config = dict(
    norm_eps=1e-05,
    positions='learned',
    schedule='wsd',
    decay_fraction=1.0,
)
Each number is 200 + 20 x the weight over its row's rms, rounded and kept within 0 to 999. Layers, rows and columns count from 0. The size before them is the row's rms in percent of the matrix's.

# layer 3 MLP down, 224x1344, rms 0.0551, rows 94-107, columns 224-447
094,170,196,199,204,189,175,203,198,208,208,198,191,163,231,194,227,193,190,219,219,225,163,196,195,226,221,190,190,196,178,174,187,185,205,194,219,164,205,200,228,187,200,187,213,184,203,206,262,168,201,179,199,189,233,164,194,238,145,213,229,180,178,182,197,220,201,200,195,200,209,178,192,201,171,202,196,206,196,190,186,211,176,187,184,191,227,179,189,174,207,210,224,196,204,214,186,181,194,201,227,206,204,224,234,210,198,211,224,212,231,216,173,199,209,175,208,187,216,216,175,173,214,200,180,207,191,208,204,171,198,182,222,221,220,212,194,187,204,228,194,207,165,199,186,179,224,194,221,183,195,174,191,171,167,203,185,225,216,254,165,195,204,181,230,192,178,199,168,158,216,201,177,153,210,171,206,195,198,191,220,201,192,211,172,206,224,212,195,187,183,230,188,237,166,193,179,243,221,208,219,195,185,213,189,225,149,146,229,212,188,184,231,204,204,178,192,202,209,191,207,172,207,225,209
101,183,245,193,216,165,196,216,194,205,216,182,226,172,190,194,175,199,214,212,213,221,172,194,235,159,193,218,197,184,215,201,172,220,209,215,210,202,194,228,192,219,210,212,203,173,195,224,214,196,238,169,211,169,199,186,186,201,192,179,168,177,202,245,181,204,212,194,211,244,179,181,201,175,246,171,217,188,204,187,206,189,217,172,205,200,201,186,219,231,197,205,196,223,193,180,209,214,202,185,211,217,171,213,235,217,201,205,186,202,179,222,203,224,213,161,202,213,186,178,185,172,220,174,220,185,230,189,195,185,177,205,183,213,205,177,187,205,188,210,200,187,143,226,228,216,202,210,184,181,170,188,207,197,246,177,202,200,223,193,226,204,172,204,200,205,160,199,158,198,190,221,205,195,178,201,196,195,203,197,201,215,196,217,235,180,246,251,180,205,200,202,205,220,189,200,207,214,226,186,177,214,229,198,195,184,236,208,212,186,182,186,149,173,210,163,188,231,201,183,188,192,189,218,197
100,217,184,197,222,190,226,216,197,200,213,181,192,191,198,197,194,179,186,178,175,206,178,173,179,228,207,202,135,205,195,179,189,186,171,183,219,208,215,246,201,205,198,218,170,177,215,236,222,235,213,186,165,207,227,225,169,175,225,207,180,202,172,211,231,229,246,201,187,181,204,207,179,201,167,211,183,170,217,236,185,202,203,161,219,230,189,189,204,230,190,163,173,221,217,204,179,152,247,226,202,214,176,214,222,251,159,196,224,194,187,209,206,225,234,179,171,196,204,177,161,194,183,218,168,223,192,183,204,176,213,215,161,193,230,209,183,216,213,185,207,194,207,199,194,214,231,193,223,243,219,189,168,236,181,221,164,193,192,199,191,218,211,209,216,172,209,184,200,187,217,205,209,214,210,179,207,217,210,236,228,167,211,195,216,216,197,193,203,182,167,205,199,199,172,182,196,170,207,216,168,165,187,196,208,199,219,220,227,180,208,202,205,165,184,174,199,205,174,195,188,207,200,210,203
100,213,206,176,228,200,225,192,211,197,214,212,251,215,191,178,194,201,193,216,199,217,189,230,189,211,177,199,215,195,192,226,238,223,237,209,190,168,200,202,191,185,231,186,205,212,219,215,198,220,223,204,192,203,191,232,203,147,217,167,204,222,166,175,166,189,254,203,206,158,173,194,170,211,222,188,183,241,247,175,216,181,212,172,224,218,187,188,218,222,204,212,221,207,199,222,229,212,250,201,213,195,232,201,188,224,205,177,201,176,172,189,219,223,180,195,198,220,191,179,191,172,200,219,217,170,226,195,176,217,192,202,167,199,204,210,200,182,201,210,221,194,189,172,206,196,209,205,207,216,231,186,168,197,204,193,210,195,196,206,170,197,218,218,209,191,173,196,220,207,169,175,163,217,215,236,217,208,203,229,183,193,191,193,198,217,176,200,187,228,179,188,188,202,174,229,201,239,201,174,222,188,198,218,185,173,210,222,165,213,205,241,213,205,199,236,204,205,168,173,185,188,190,193,201
102,199,217,181,179,197,222,196,183,202,201,206,184,188,208,189,192,246,173,198,188,235,213,203,200,256,178,232,248,222,202,182,204,219,168,218,206,204,202,200,181,196,181,189,168,213,224,159,223,175,200,221,199,203,216,198,240,222,211,204,188,196,213,218,208,190,159,201,203,199,203,213,177,183,204,204,177,241,231,211,195,202,222,196,164,130,205,190,215,207,193,192,181,204,196,199,160,178,200,205,206,223,213,193,180,172,161,227,228,208,187,185,242,224,222,187,188,197,225,193,211,181,209,188,187,191,205,196,232,196,246,211,183,205,176,201,177,219,180,172,183,220,191,195,168,191,159,187,197,224,168,179,232,183,188,228,211,221,227,162,208,196,174,197,210,175,195,205,212,213,232,222,180,224,170,206,217,190,211,170,214,194,216,217,174,191,220,169,219,192,221,211,213,206,203,209,159,202,235,206,242,212,206,193,202,199,186,215,144,167,233,213,205,203,181,191,206,192,206,215,208,208,205,176,235
101,218,229,211,182,170,171,200,198,210,198,194,181,202,203,224,168,227,208,209,189,189,170,200,205,182,198,199,232,206,179,205,210,230,184,187,190,175,180,229,184,182,219,203,194,185,189,187,167,207,199,223,219,188,176,184,182,216,197,228,204,188,178,180,204,231,198,216,183,188,206,195,210,211,208,214,218,198,224,208,182,183,192,223,217,218,194,180,174,202,188,192,196,213,203,189,183,199,226,238,221,206,226,209,191,194,216,235,203,203,169,184,165,222,194,203,183,185,189,193,170,242,210,178,195,216,188,216,203,203,233,214,194,189,184,200,178,187,229,219,203,207,183,207,167,245,177,208,211,194,203,197,183,198,192,218,176,184,229,154,220,189,233,222,219,196,188,214,162,203,219,246,207,198,208,217,186,199,169,209,195,184,220,238,189,198,188,191,208,188,227,228,216,176,152,183,157,210,201,241,212,206,200,200,204,192,174,214,191,206,196,197,196,177,170,182,207,227,216,188,222,127,199,227,172
105,203,170,222,208,193,215,210,244,237,173,187,192,185,180,181,233,199,195,226,200,217,233,177,184,190,208,209,197,167,213,192,222,221,208,197,208,163,212,186,194,224,193,214,209,183,217,186,229,192,163,158,221,204,251,177,206,197,222,200,179,188,200,194,163,170,188,209,214,234,199,193,197,212,161,212,196,206,216,193,192,184,210,196,219,211,203,200,226,246,189,193,211,179,211,216,193,205,212,206,213,178,219,195,250,210,216,187,208,193,199,199,210,189,244,205,197,241,194,182,168,202,208,193,211,216,174,184,222,193,210,184,191,205,193,183,198,171,201,173,230,189,202,198,188,190,213,205,193,215,206,188,170,198,226,163,212,219,179,226,169,163,183,160,179,212,178,208,163,197,214,193,210,198,219,206,213,213,226,258,188,221,192,173,218,227,198,207,204,229,195,216,181,201,215,211,168,213,193,164,195,194,224,219,196,188,201,207,187,162,203,216,214,218,186,234,209,158,198,183,182,162,211,206,212
094,190,202,145,212,203,194,204,194,192,200,185,187,221,188,204,186,204,177,206,212,207,206,196,164,196,204,194,208,205,190,217,198,197,189,197,207,151,216,210,199,220,207,210,198,230,181,216,191,177,215,192,178,205,218,179,212,193,215,194,216,211,188,184,201,164,205,197,223,239,225,206,205,165,180,191,214,220,164,231,187,185,195,199,218,177,175,176,240,225,212,215,201,188,223,174,178,170,228,200,170,198,156,197,202,240,224,185,195,212,177,172,192,196,205,184,174,203,190,173,210,220,182,195,195,166,211,237,184,177,194,211,219,228,223,220,190,210,215,213,222,183,209,204,191,216,214,217,215,206,202,217,204,186,225,226,170,188,198,170,187,216,206,239,212,196,187,185,214,178,189,212,203,195,182,180,200,222,213,190,212,147,228,221,197,184,218,190,195,225,219,190,245,179,212,226,208,216,209,177,191,193,174,194,214,203,190,223,162,188,250,221,212,235,204,154,199,180,188,204,214,188,176,174,202
106,192,203,210,220,223,225,227,196,188,227,214,217,184,256,168,195,220,183,189,210,194,179,189,196,195,213,213,202,224,206,165,190,187,209,194,172,166,202,222,177,208,205,192,184,188,164,200,210,220,187,209,216,214,184,209,220,156,212,218,212,223,234,222,203,215,211,235,203,201,196,185,246,178,178,190,176,190,218,180,177,165,213,179,241,178,199,196,199,188,206,182,173,186,190,214,217,200,212,173,206,206,203,197,210,182,201,197,176,213,194,182,205,212,194,192,188,196,222,178,192,178,233,170,149,224,196,177,218,178,197,215,209,212,186,203,212,190,203,219,183,189,189,205,189,198,177,218,215,216,200,191,174,186,210,185,177,154,199,193,202,172,219,205,207,193,228,212,203,231,185,191,234,199,246,211,198,201,224,196,149,207,177,229,213,153,252,170,239,211,166,229,209,171,214,194,205,210,213,189,207,196,193,197,161,195,188,195,142,224,226,221,216,188,210,198,219,185,204,198,187,174,206,206,160
096,191,236,209,203,222,207,174,161,196,210,195,193,182,192,209,176,202,169,215,212,210,187,222,231,200,194,211,203,223,220,198,178,194,191,215,205,173,190,176,200,168,205,209,172,208,211,216,209,170,202,231,230,211,231,214,203,205,233,226,212,215,194,180,175,189,192,170,190,234,196,218,209,205,191,202,169,167,190,227,191,186,178,227,190,221,223,206,178,200,189,191,212,197,209,199,190,218,220,235,215,215,176,199,193,209,220,212,183,225,225,230,184,206,212,204,196,205,201,203,195,181,206,207,207,242,216,201,191,198,214,211,181,196,213,222,208,195,198,202,220,170,187,202,150,204,201,202,186,204,196,211,211,182,188,205,220,190,237,229,204,157,230,192,202,199,189,222,218,221,223,223,195,216,222,213,165,227,207,217,192,188,204,169,199,198,205,171,172,185,207,197,197,207,209,203,188,201,179,190,210,200,212,186,193,187,192,183,188,215,175,212,223,174,206,198,174,185,207,201,191,219,181,177,194
103,194,213,232,178,242,178,217,220,188,209,155,214,154,184,201,183,158,179,206,177,194,189,166,202,221,207,185,211,185,177,214,139,201,207,200,205,179,217,214,203,218,171,188,209,182,167,199,204,178,178,181,192,190,163,207,211,195,196,178,229,176,178,190,222,185,213,225,223,179,217,205,177,221,197,208,215,221,192,172,226,175,207,179,221,256,173,194,201,219,195,185,189,225,176,211,211,195,188,222,189,229,187,172,205,182,210,211,207,207,200,164,188,192,205,196,203,183,192,207,238,210,221,187,198,200,208,196,199,217,184,192,203,207,199,223,186,192,166,199,238,218,223,174,180,196,210,222,213,204,212,225,189,175,183,188,218,188,190,195,229,221,193,199,198,225,196,182,223,205,192,185,207,174,203,193,193,201,209,181,218,203,188,211,191,225,192,222,185,196,205,181,213,195,167,199,161,200,215,207,189,195,199,208,194,208,209,192,238,203,215,196,205,211,210,184,186,214,168,232,184,174,224,214,185
097,181,190,185,203,193,217,203,176,211,167,185,176,212,194,203,196,191,192,198,236,225,218,209,176,230,236,208,177,194,197,214,216,216,183,174,206,209,214,194,215,165,257,163,198,183,183,210,179,189,217,181,231,174,196,210,179,154,181,204,207,193,222,220,224,204,188,222,182,209,237,196,192,162,195,183,202,176,228,205,178,188,191,192,181,205,186,206,202,158,194,161,197,210,198,196,227,208,202,195,214,181,193,201,242,180,188,205,173,219,209,190,206,188,168,174,184,202,184,203,193,236,219,201,197,205,185,224,174,183,235,214,227,215,186,211,205,169,197,204,212,190,253,179,226,179,185,174,193,196,185,226,224,182,205,173,185,215,175,208,223,182,205,197,180,190,192,206,169,219,217,203,192,213,173,184,163,224,193,211,211,191,240,218,205,199,208,188,190,177,184,211,163,204,212,217,229,175,192,197,190,174,190,184,210,176,197,203,193,185,162,185,210,156,239,207,211,199,185,162,224,204,199,164,171
094,203,188,214,220,191,160,198,233,211,207,222,207,201,191,188,208,233,190,258,181,205,167,226,235,215,208,221,220,194,221,164,191,213,187,184,211,213,202,204,199,181,234,204,183,203,174,202,180,194,195,156,234,189,180,211,223,206,208,192,204,213,197,151,181,205,168,247,203,183,194,201,198,170,199,189,236,210,192,216,199,217,196,205,178,187,210,209,214,205,218,204,227,242,194,183,235,206,142,179,182,233,188,167,198,193,171,195,204,208,209,217,154,196,181,217,196,174,180,219,243,177,212,253,213,173,229,197,196,186,227,196,194,218,234,198,205,189,193,237,211,184,216,225,202,212,185,217,187,201,181,190,201,218,217,197,182,176,203,206,201,143,191,180,221,193,234,176,189,213,203,212,189,212,184,172,207,174,187,188,240,224,196,193,176,176,180,219,197,225,181,225,178,193,235,181,211,225,207,215,178,191,205,189,205,196,219,215,206,218,187,173,186,197,173,184,199,193,189,188,238,186,182,217,196
103,196,192,213,233,199,242,194,204,185,184,232,194,191,217,162,205,203,176,197,194,200,242,140,224,214,204,232,235,191,205,190,172,202,212,219,208,179,166,188,211,240,180,199,182,220,185,198,219,176,225,184,212,181,208,218,194,213,202,216,212,186,180,170,160,217,202,190,221,199,198,213,218,172,182,203,211,206,201,232,244,203,178,214,203,148,196,205,177,189,205,186,234,161,190,203,222,196,149,197,212,222,227,186,217,167,202,224,217,149,193,191,190,180,210,167,172,201,198,203,200,160,227,209,176,195,216,182,215,192,170,205,200,202,168,176,179,189,189,199,200,228,212,214,171,196,222,175,213,242,193,252,155,220,175,211,201,235,200,193,190,220,177,188,209,203,188,202,198,201,200,174,214,229,204,222,192,184,215,167,232,208,193,196,194,197,227,173,218,198,220,196,198,194,223,206,195,186,212,193,179,125,221,200,224,210,200,201,210,189,203,205,181,202,197,173,230,224,199,213,172,140,157,221,204